Weights of a small transformer language model: 159M tokens, 4859 steps.
Each number is 128 + 32 x the weight over its row's rms, rounded and kept within 0 to 255. Layers, rows and columns count from 0. The size above them is the row's rms in percent of the matrix's.

# layer 8 MLP down (transposed), 256x64, rms 0.0881, rows 177-255, columns 0-31
size [110 103 108 124  96  98 107 121 101 106 101  74 106  87 112  94  91 104 106  84 108 106 117  92 128 108  90  97  91 111  78 110  98  99  86  99  98 109 105 114  95  96  96 118  92  91  94  91  99  92 105 110  96  94 107 103 103  99 105  92 113 100  98  89  81 107 105  98  88 111 108  97  94 113  99 109  82  88  93]
[[136 132 139  81 139 174  83 131 143 175 203  53 150 120  99 126 133 101 143 154 125 105 152 145 114 113  68 101 131  87 122 167]
 [165 119 105 105 107 102 128 109 107 136 138 169 101 123 131 108  66 103 121  81  58 125 187 179  71 147 123 100 118 185 139  99]
 [195 131 120 128 124  95 117 127 178 149 149 123 128 119 155 130  99 121 102 165 172  98 150 100  99 110 141 160 134 119 110 110]
 [108 131  95  63 111 182 157 100 172 138 154  81 155 119 125  71 163 121 151 127 188 118 127  75 133 156 150 143 116 164  99 158]
 [125 131  79 145 119 131 142 123 135 104 142  95 139 182 183 113 120 116 165 164 111 155 155 115 107 195 107 133 104  66 107 155]
 [161 176 113 152  94  77 103 108 145 104 139  88 155 102 134 155 127 148  95 193 165 113 146  77 128 136 128 127 124  95  79 160]
 [113 135 198 160  97 142 123 149  95 124 137 103  74  83 132 157 128 152 147 149 147 154 115 142 195 153  83 117 133 136 130 175]
 [167 157 176 154 167 164 152 143 132 141 124 139 111 117 137  53 139 121 104  86 138 119 110 119 125 137 148 160 152 114  83 188]
 [182 166 133 177 134 153 178  78 159 168 164 179 125 124 116 101  98 168 129  94 152 104 197 194 125 116 108 103 137 109 164 107]
 [112  87  80 137 111 140 127 185  94  85 119 120  58 129 118  90 132  58 136 114 138 127 105 147 109 140  75  97 161 101 154  96]
 [109 138 147 144 204 150 105 132  73  90  72 119 161 127 210  91  96 114 143  82 117  78 122 172 124  95 143 105  79 132 117 159]
 [120 132  72 132 125 110 129 115 139 153 129 107 107  90  86 182 130  80 111 112 176 152 156 116 133 110 190 123 162 103 157  58]
 [104 151 193 153 108 127  82 112  94 117 153 134 156  61  97 127 119 142 103 125 156 115 133 128 141  81 165 122  75 100 116 125]
 [131  79 163 118 167 137 163 101 137  93  99 120 112 127 121 177 175 141 136  58 121 139 161 197 158 200  79 133 121 112 103 132]
 [115 160 105 144 137 139 151 128 125 162 162 117 130 111 123 120 128 145 173 180 170  63  87  64 140  74 164 143 171 143 134 146]
 [ 86 144 107 121 101 159 120 131 103 117 141  94 139 183 142 165 143  73  83 129  83 127 148 142 128 186 106  81 115 155 175 139]
 [196  66  95 105 120  91 146 105  54 141 181 113 126 106  92 110 132 154 151 144 150 161 143  99 120 154 136 145 110 138 141 138]
 [159 122 139  77 119 149 132 157 137 116 168 100 123 147 144  76 123 100  66 155  79 172 117 110  95 199 143 119 127  96  93  33]
 [127  98  82 103 171 114 172 168 126 136 162 132  85 107 132  98 112 139 108  87 150 107 135 136 134 133 153 123 113 150 135 138]
 [ 81 155  99 175 165 137 133 119 127 130 116 105 127 117 115 162 151 146 141 124 136 116 177 179 143 173 177  52 171 102 161  90]
 [217 122 129 122 162 113 108 120 109 147 140  75 168 166 161 154 125 125 128  98  75 135  85 125  65 112 138 197  77 129 158 137]
 [147 117 136 105 165 172 215 130  99 114 174 107 161 143  96 136 154 131 140 114 131 139  91 154 167 121 114  93 114 106  85 136]
 [105  99 131 158  81 173 100  89 153 171 105 108 121 148 120 124 158 145 135 176  59 106 152 146 124 167 106  99 160 102  93 206]
 [102 145 104 167  94 137  79 119 135 139 112 137 137  99 119 130 126 109 113 204  89 137 120 107 160 106 140  93 106  88 122 114]
 [146 133 133  72 125 146 110 144 155 126 171 101 121 114  65  91 171  87 145 172  96 109 133 112 117 106 137 182 183 141 204 161]
 [118 109 130 179 161 131  65 127 139 131 107  85 179 119 189 113 151 171 180  98 106 124 181 102 151 102 157 127  71 178  95 143]
 [149 217  89  87 114 135 108 112 103 160 199 102 138 169 137 141 124  73 111 144 126 106 169 158  73 100  93 134 158 100 142 114]
 [104 164 118 122 151 100 144 110  74 204 152 132 118 134 141  68 149 156 120 141 123 102 179 138  72  96 189 113 111 139 105 104]
 [142 114 141 143 185 143 102  65 140  85 118 133 137  83 101 114 111 116 176 140 102 168 103  93 175 105  85 105 183 130 103 161]
 [121 144 111  79 150 123 149 220 131  78 142 154 110 134 151 130  73 167 117  93 172 138  81 171 111 177 106 136 165 140 137 145]
 [145 123 143  99 103 145 148 132  99 153 123  65  80 113  96 125 106 201 118  86 132 103 193 125 137 146 128  73 127 136  61  72]
 [169 139 139 141 104 146 133 171 132 157 168 116 142 209 171 162 154  51 134 186 141 117 129 115  60 107 121 127 156 156 110 101]
 [ 98 188  84  77 108 145  86 153 104 133 178 105 126 148 155 140 106 158 120 160 183  46 111 129 122  93 137 100 108 148 128  83]
 [130 158  91  98 151 109 153 181 124 132 157 125 114  91 113 103 145 120 143 111 104 133 152 185 101 144 139  84  94 141 196 148]
 [156 114 121 113 140 151 113 142 182 108 127 145 167 122 101 161 106  97  84 151 180  84 130  99  76 153  52  80  86 109 145 172]
 [110 142 105 127 143 134 121 138 118 134 149 126 204 148 170 140 121 144 130 164 171 132  96 140 136 124 154 164 127 137 141 146]
 [ 63  98  94 113  99 141  89 117 170 130 106 141 116 115 159 109  65 114 120  87  94  75 147 106  72 143 169 101 156 140 111 150]
 [ 90 175 102 121 148 113 108  94  62 150 105 108 135 173 110 197 130 136 137 147 130 159 119 139 103 153 118 162 118 115 136 196]
 [138 142 164 111 129 144 125 127 117 111 137  67  77 115  91 179 123 117 122 159  77 188 149 191 104  57 136 168 151 118 133 143]
 [ 63 152 153 121 117 165 122 113 176 162 101 123 165 153 123 148  62  90 124 159  86 102 119 106  78  75 183 127 115 129 152 158]
 [105 144 178 124 128  86 189 151 148 108 152 154 191 108 224 148 154  86 110 128 112 115 165 207 131 135 141 141 128 106  75 184]
 [103  63 175 153 134 164 137 114 101 143  90 139  74 118 119  81 115 136 143 162 134 141 165 157 184 109 133 178  47 151 163 155]
 [124 107 139 164 151 170  89 161 124  62 144 111 118 156 120 158 164 131 124  45 116 187 185 212 160  87  72  79 115 132 131 147]
 [160 117 126 142  94 130 172  93  55 112 130 148 137  84  66 190  86 114 180 117 146 144 120 147 147  85 104 135 159 137  98  98]
 [125  77 179  76 111 152 136  59 174 146  92 132  99 152 125 121 112 131 154  74  80  60 149  78  94 164 113 120 155 127 166 145]
 [112 104 125 140 171  98 145 103 126 130 177 132  96 106 139 113 120 117 151 112  84 147 138 149 197  69 119 159  96 152 150 172]
 [174  68  89 121  58 180 120 117 132 147 162 100 114 112 140 210 127 105 115  82 122 110 171 115 113 175 169 148 155 170 142 101]
 [114 117 150  87 126  99 113  82  89  92  69 179 124 160 124 140 132 149 172 127  94 157 187 149 144 109 163 125 102 112  76  81]
 [177 119 152 162 164 149 153 133 102 115 130  87 105 145 175  82 120 110 130  55 105 166 126 161 114 127 150 133 109 118 119  89]
 [111 119 108 161 150  69 159 100 175  74 120 146 126 167 108 152 147 151 116 130 123 162 146 212 109 106 142  96 176 133 141 134]
 [100 125  85 118  81 148 119 143 144  86  96 108 135 156 131 181 123 156  99 155 163  96 119  83 123 152 117  64 198 145  82 163]
 [ 89 133 135 198 108 123 155 145 113 137 150 211 141 126 130 120 111 128 118 116 120  65 168 111 110 118 177 190 188 104 171 104]
 [149 144 108 141  86  53  75 135 149  87 133 118 185 126 124 181 108 116 137 160 200 165 141 111 146 171 151 200  60 143 131 130]
 [127 189 176 126 104 130 136 115 121  79 145  78 119 109 123 118 180 109 125 128 128  36 149  98 127 108 107 155  75 106 102 109]
 [125 164  51 109 127 120  95 107 132 114  92 182 122 131 149 125 119 107 113 144 123 145 139  88  56 166 164  66 161 138 108 157]
 [127 122 160 108 156 142 114 124  69 111 131 166 120 117 181 116 185 132 105  96 171 142 106 147  95  68 168 151  59 146 147 128]
 [152 134 169 197 120 146 104 120 152  48 161  99 133  91 150 132 162 127 135  99 106 177 156 105 124 143  94 139 192  93 176  81]
 [111 117 123  87  63 147 126 117 159 143  96 184 153 129 119 149 159 147  80 163 147 107 122 141 166 113 150 149 113 173 137 216]
 [123  98 104 195 153 116 139  78 157 121  72 147 128 101 125 141 222  65  91 138  99 138 138 131 148 112 117 129  80 107 135 149]
 [123 140 150 105 115 197 157 112  77 114 138 114 103 117 105 159  94  98 142 159 147 103 126  94 180 117  67 145 127  80 153 182]
 [134  77 171 100  82 175 129 124  92 173 137 166 133  49 120 164 142 171 131  93 191 127 108 109 132 168  90 161 165 145 126 110]
 [110 103 162 134 116 134 131  88 165 141 114 117 128 119  97 105 138 202 135 106 122  87 143 103 135 152 107 151 164 129 174 171]
 [135 102 140 145  93 149 164 187  57 137 135 113 134 112 173 129 128  98  59  91 132 108 124 147 127 211  91 190 103 114 138 134]
 [121 114  90  60 160 142 153 216 159 145 163 108 144 125 102 143 106 131 150 102 140 113 123  90 108 115 143 162 162 130 129 162]
 [ 69  79 114 146 131 140 122 150 125  60  71 130 148  95  80 146 150 120  95 142  35  81 108 122 136 138 123  83 156 144 112 116]
 [117 130 130  78 121 165 138 153 137 103 141  98 155 166 135 152 121  92 142 208 163  92 132 112 152 135 144 163  99 180 177 113]
 [162 109 123  95  87 101  76 212 167 144 120 169  90 132 120 142 144 112  75 123  64 107  97 108 123 109 167 107  98 147 122  88]
 [185 141 131  95 187 152  99 153 113 109  95 158 152 111 127  99  78 124 141 157 174 182  90 129 163 135 116 160  52 162 122 130]
 [184 136 131 187 130  77 164  65  70 135 173 169 111  41 175 107 121  92 138 117 134 139 151 117 153 120 132 149 110  92 168 120]
 [117 122 121 149  92 106 137 156 156 116 134 162 156 111 136 137  78 182 169  78 129  88  72 164 102 116 112 138 193  91 154  69]
 [200 164 139 136 108 126 132 116 144 150  55  88 111 102 127 101 115 147 132 124 140 102 119 152  91 141 205 102  97 126 160  93]
 [ 93 101 136 143 115  92 105 173 128 152 172 173 108 166 116 169 129 167 108 168 103 109 104 130  93 120 160  79 159 153 143 119]
 [148  59 136  98 154 115 128 104 156 114 168 123 101 126 115 114 166 153 142 200 116 148 122 101 186 137 105 109 156 117 133 182]
 [143  96 185 198  67 195 165 139 134 149 106 162 150 128 111 147 154 115 119 119 166 116 125 119  94 137 139 159 110 135 111  84]
 [196 135 105 117 122 121 107 151  89 182 179 127 162 104 147 105 143 113 106 117 130 170 135 101  95 189  84 163 118  79 177  96]
 [100 118 171  75  86 147 106 150 154 151 165 134 103 112 160 145 150  96 108  90  79 134 114 112 102 158 100 152 131 194 183 111]
 [145 107  96 146 162 170 144 135 120 166  58 148 145 160 212 136 118 122  83 143  73 116  91 174 107 136 144 156 135 124 134 129]
 [126 128 145 146 157 133 114 127 138 128 180 163 138 153 108 155 105 156 118  93 118  93 201 164  56 131 169 114  98 109  53 107]
 [ 84 161 162 136 156  82 160 123 148 139  90 156  93 101 102 138 147 112  81 183 138 160 172 168 152 111 144 104  81 111 157 169]]
# layer 8 MLP up, 256x64, rms 0.0879, rows 178-255, columns 0-31
size [103 106  95 100  95 100 114 122 100  98  71 104  79 103  84  95  94  92  84 108 113  99  99  99 119 101  89  92 108  87 108  98  94 105  86  89 112 115 107  97  99  95 105  92  98  96  96 102  92  81 111  97  97  98 109 104  96 103  69  93  96  91  87  88  98  96  98 117 111 112  91  87  98 103 106  96  89 100]
[[127 153 116 118  97 134 110  80 119 124 126  79 100 128 122  60 146  89 141 162  72 198 148 150 124 137 149 150 122 179  72 110]
 [129 131 179 110 126 108 110  80  82  71 185 163 183 109 121 189  91  91 117 118  91 155 135  93 105  93  95 104 116  57 122 139]
 [174 169 134  71 199  85 136 151 106 172 168 135  91 179  91 154 105  71 137 133 122 149 151 122  93  97 152 152 116 113  90 109]
 [122 134  97 128  95 125 151 102  53  90 115 118 133  77  80 123 133 123  80 142 113 110 133 107 126 117 123 111 140  62 141 128]
 [162 144 139 151 160 118 114 167 105 128 106 178 152  80 199 103 150 156 146 130 116 113 150 125  99 107 155  63 157 120 151  72]
 [127 120  94 142 132 137 124 133 187  90 148 125  85 108 155 127 122 115 162 138 122 168 152 144 101  95 181 154 159 130  87 132]
 [165 150 173 181 150  83 136 115 132 139 144 132 126 189 138 191 131  48 133 144 118 152 137  96  87 109 151 185 132 150  93 165]
 [ 91  94 114  87 183  83  97 102 137 113 103 125 102  80  90 112  77 107 148  99 110  76  79 100  89 145  86 120 115  78 126  95]
 [136 133 132 102  60  99 175 126 147 140 169  99  66  73 121 116  95 166 121 125  80 142 166 116 151 146 151 120  63 106 160 169]
 [129 132 129  76 121  82 137 193 110 130 163 103 146 116 121  56  94 158 164 158 145 131 124 172 104 140 117 140  84 137 172 130]
 [178 153 179 107 122 184 158 129 186  94 140 134  71 127 133 147 137 114 159  98 105 148 108 161 160 129 119 109 123  88 119  98]
 [ 90 101 125 121  96  95 129 150 153 159 118 147 176 203 129  95  83 101 150 122 105  97  59  96  94 112 138 162  92 127 116  61]
 [ 98 137  95 164  90  66 127 135 121 196 127 173 100 122 122 142 131  99 158 135 140  95  72 100 114 101 173 187  99 161 176 128]
 [ 84 167 125 129 120 128 130 105 163 145 187 161 159 112  98  80 100 142 167  91 139 130 133  59 102  82 165 181 134 132 126  94]
 [142  86 149 132 136 140 143  84  83 129  86  57 100 151 112 154 108  57 126 161 159 128 183 127 115 130 126  85 127 134 182 170]
 [ 91 115 181 188 111 142 124 133 196  90  87  63 112 109 144 102 114 147 103 122 107 135 141 139 146 113  79 116 111  73 106  76]
 [ 86  56 121 172 116 129  47  88 183 103 104 104 107 146 109 145 120 110 175 134 125 156  73 145 121 153 102 137  96 127  82 197]
 [ 68 133 123 110 110 150 177  72 197 129 149  84 150 115  65 160  83  61 144 149 185 129 176 171 155 141 133 140  94 143 128 133]
 [111  93 140 118 159 136 147  91 155 143 160 155  75 102 128  88 117 119 184 115 152 116  48 132 133  90  91 115 125 100 152 137]
 [125  70 143 117 120 150 122 155  56 111  93 110 104 158 126 101 105 170 111 144 123 200 110 124 114 175 157 153  94 154 155 158]
 [ 92 105 119 162 186 119  74 129 111 141 159 145  90 123 123 105  83 106 164 128 125 124 135  99 130 135 147 134  97 151 149 117]
 [ 68 121 109 120 122 187 104 147 129 177 123 149 123 155 140 142 123 130  64 184 177 177 170 132 159 141 150 103 118 167 147 111]
 [166 100  46 171 107 147 175 114  70 109 105 102  90 140  90 116  72 111 160 131 112 117  88  96 107 156 116 104 161  98 149 133]
 [137 177 121 126 103 158 131 137 148 175 123 110  91  88 149 112 109 163 126 138 123 149 149  92  82 102 138 167 152 170  64  67]
 [150 105 213 123 146 129  81 118 106 134 118 140 138  89 100  94  93 110 108 132  89 117 156  93 102 106 206  90 146  99 123 168]
 [131 153 103  90  97 120  99  34 121 149  86  87 114 129 135 122  68  89 101 121  91 106 197 106 131 131  67  89  98 139 124 133]
 [137 176 119 113 118 145 127 118 112  91 150 120 122  71 152 116 151  80 155 119 146 185 104 126 120  90 156 196 121 185 134 112]
 [ 91 110 116  94 149 219 142 114 136  98 104 128 107  87 113 171 120  89 136 132  94 147  93 102  76 153 174 122 125  94 148 130]
 [ 94 121 193 142 155 165 171 110 136  87 110 100 138 109 101 110 146 112 114 125 161 151 158 145 142 145 137  99 143 124 104 149]
 [168 151  67 158  98 154 125 104  71 147  66 124 134 187 126 116 122 148 164 123 166 131  86  46 109 123 131 183  88 125 133 132]
 [130 141 187  87 135 201 183 188 136 164 192 161 103 146 113 146  95  48 147 124 191 180 151 161 130 109 147 111 168 122 140 129]
 [108 114 147 206 134 173 182  69 186 124 128 151 118 137  92 115  92 105 144 145 119 172 164 152 187  97  99 107 123  99 108 154]
 [129 137 135 120  84  86  99 147 153 168 171 184 112  83 111 149 123 101 171 136 120 180 115 128 117 112 166 104 119  99  97 143]
 [ 98 129 124 137  89 157  93 148 114 130  87 130  62 141 109 126 128 152  87 161  62 140 172 134  66  94 124 141  87 166 110  74]
 [134 108  88 162 152  67 102 112 188 146 129 123 104 137  95 190 132 139 129  86  74 125 111 121 165 103 159  61 114 168 179 164]
 [125  81 145 115 125 135 133 169 101 171 103  83  92 134  97  69 101 110  89 146 145 156  92 106 101 194 107 172 104 108  99 166]
 [ 50 147 152 112 132 110 104 104 181 140 132  81 164  97 112 167  84 134  47 147 117 137 157  74 149 138 150 188  98  92 106 187]
 [ 92 116 157 114 137 155 149 100 167 116 138 109  66 129 141  65  44  61 132  96 157 130  96 115 126 117 105 116 105 108  62 146]
 [153 161  71 107 152 125 134 118 119 167 151  86 152 134 100 122 123 142  49 127 138 125 133 150 165 115 169 117  82  96  65 131]
 [105 181 182 138 104 113  97 180 173 105 101 137 107 110 119 145  76 101 150 120 167 110 125 144 114  53 149 148 168  92 105 113]
 [ 96 105 123 143 163 111 143  82 156 134 140 104 148 169 149 197 159 104 106 162 127 113 123 111 126 163 114  79 103 153 211 102]
 [135 133  75 156 113  86 119 133 150 145  84 121 167 173  75 136 122 119 122 176  91 143  54 114  81 107 119 203 162 160  84 126]
 [ 78 180 136 116 140 110  95 143 165  92 123 123  83 144 174 138 131 118 122 111 142 148 162  81  92  74 159 184 104 153 146 153]
 [131 136  87 147 147 101 148 111 136 173 145 208 138 115  85  82  83 107 120 112  75 124 145 119 135  96 154 137 106 144 157 104]
 [128 190 149 125  87 145 125 135 123 156 147 166  92 189 164 138  97 149 147 138 190 179  84 159 142 135 149 123 133 188 106 138]
 [129 136 133 167 117 104 170 138 198 145 159  52  83 107 119 126 117 172 128 136 131 185 162 122 164 166  98 127 146 146 102 188]
 [153 114 129 137 107  50 109  99  95 111 106  71 115 157 134 142  83 117 132 105  70 154 119  57 130 141 153 152 125 118 146  91]
 [ 55 175 162 148  53 119 100 122 175  93 129 139 120  99 154 122 101 111 134 150 134 157 151 118 118 120 118 177 111 124 186  73]
 [145 149  96  69  80 157 130 152 168 127 169 158 151 138 149 104 109 151 133 168 175 149 105 144 118 153 137 122  95 136 116 162]
 [117 131  63 126 150 138 108 117 152  94 167 103 131 101 158 103 108 132  78 112 186 168  89 141 150 110  89 125 107 118 119 142]
 [125 187 156 159 175 171 135 136 166 176 167 194 126 104  71 188 125  65 120 112 175 158  93 119 155 158 141 136  84  88 109 152]
 [113 102 128  68 158 142 118 127 154 108 109 116 119 118 122  82 112  80  75 137 171 173 167  67  98 110 138  87 189 122 184 127]
 [127 114 135 119 167 157 127 146 135 139 105 152 166 150 122  94  99 142 161 151  76 213  89 109  93 115 181 198 106 120 103 133]
 [ 93 154 118 106 190 122 118  70 216 140 154 141  76 120 111  89 122 148 160 134 136 169 130  96 165 191 150 126 109 161 102 110]
 [110 158  92 148 129 136 106 109  97 104 159 115 133 134 124 128 130  61 161 116 103  49 125 122 140  60 120 127  75 106  83 119]
 [ 71 132 148 148  98 153 150 115 138  81 160 158 106 161  87  81  66 126 178 118 134 127  65 124  58  86 100 157 126 161  78 136]
 [ 78  88 123  95 160 125  95 106 137  88 106  88  88 150 110 125 136 121 149 104 140 117  92 120 115 160 131  84 146  77 155 101]
 [139 126  64 103 208 124 131  96 146  68  83 142 137  93  78 121 112  95 122 126  80 138  62  97 105  54 134 140 144  88 115 101]
 [121 177  79 124 139 107 131 122 123 104 131 148 126 131  93 159 161  63 114  85 112 153 148 106 113 144 157  93 143 118  99  94]
 [126 136 173  92 101 130 128 173 112 137 152  69 106 147 152 154  77 122  97 156 153 110 179 110 137 143 118 110  93  91  76 160]
 [ 66 114 152 151 130  78 168 120 179  57 100 116  89 157 135 136 127 126  98 160 104 142 173 154  94 163  83 124 149 190 143 116]
 [120 178 122 162  84 102 115 167 162 129 107 117  86 145  94 121 110 165  79 155 172 165 115 174  81 179  85 123 133 134 153 148]
 [130 132 115 101 126 177 121 140  82 149  99 104  68 167 118 166 121  60 171 102  99 155 127 157  88 149 160 137 121 137  92 114]
 [134 117  88 147 160  71 151 102 116 110 115 126 104  86 106 142 127  89 158 109  72 206  84 120 151  89 110 137 131  94 115 119]
 [115 128  90 190  96  61  55  92 140 125 147 146  81 107 144  99  41 133 187 101 139 123 106 140  49 146 117 153 111 126  99 101]
 [ 78 167 152 179 174 129 122  36 165 130 143 117 148 142 175 120 182 158 124 137 119 153 135  61 172 107  65 135  97 115 167 155]
 [155 129 134 122 155 172  93 151 158 155 104 156 130 174 202 161  89 130 133 223 109  99 166 108 130 133 140 114 116 156 142 137]
 [104 125 103 154  93 119  81  78 151  91  93  51 142 136  82 177 116  62 140 137  44 143 139 146  85  94  84  90 128  87  98  72]
 [115 148  75 140  99  71 154 158 145 206 166 125 122  81 189 160 115 119 116 104 116 121 107 152 136  83  88 140 111 135 141 125]
 [117 110 129 136 202 118 109 153 186 146 149 169  98 238 104 152 101 159 161 146 175 121 136 132 132 166 179 172 148 146  98 123]
 [157 126  84 138 134 121 163 146 173  99 106 222 122 212 112 155 121  80  95 156  96 122 156 109 119 105 110 183 121 145  73 173]
 [136 124  81 100 131 171 160 180 133 143 207 181 121  89 115 109 110 138  80 146  42 125 125 169 111 160 119 112 124 120 168 110]
 [137 168 161 141 112  74 121 113 188 162 144 134 201 139 149 171 117 130 122 144 101 167 132 146 108 107 157 140  72  99 140 102]
 [ 86 103 103  94  98 121  71 150 144 144  96 139 139 119 103 115 152 115 100 143 105 166 171 128  99 164 128 174  66  69 171 182]
 [111  81  97 122 107  72 135 140 138 110 173  88 113 157 105 166  88 133 124 132  78 119  68 205 105 116  97 143  76  87 123 102]
 [ 88 122  83 140 132  74 106 126  88  70 109 131 120 109 105 118 116 123 165 126 136 123  79 100 145 156  65 112 153  89  84  99]
 [ 89  84 159 134 162  78 118 159 125  57  86 139 153 195  77  87 133 149 159 172 169 122 161  28 144  62 142 176 151 152 123 115]
 [101 131 120 128 113  81 102 113 141 136 138 140 139 128  86 135 121 117  97 115 116  79 205  65 152 142 141 159 123 153 112 130]]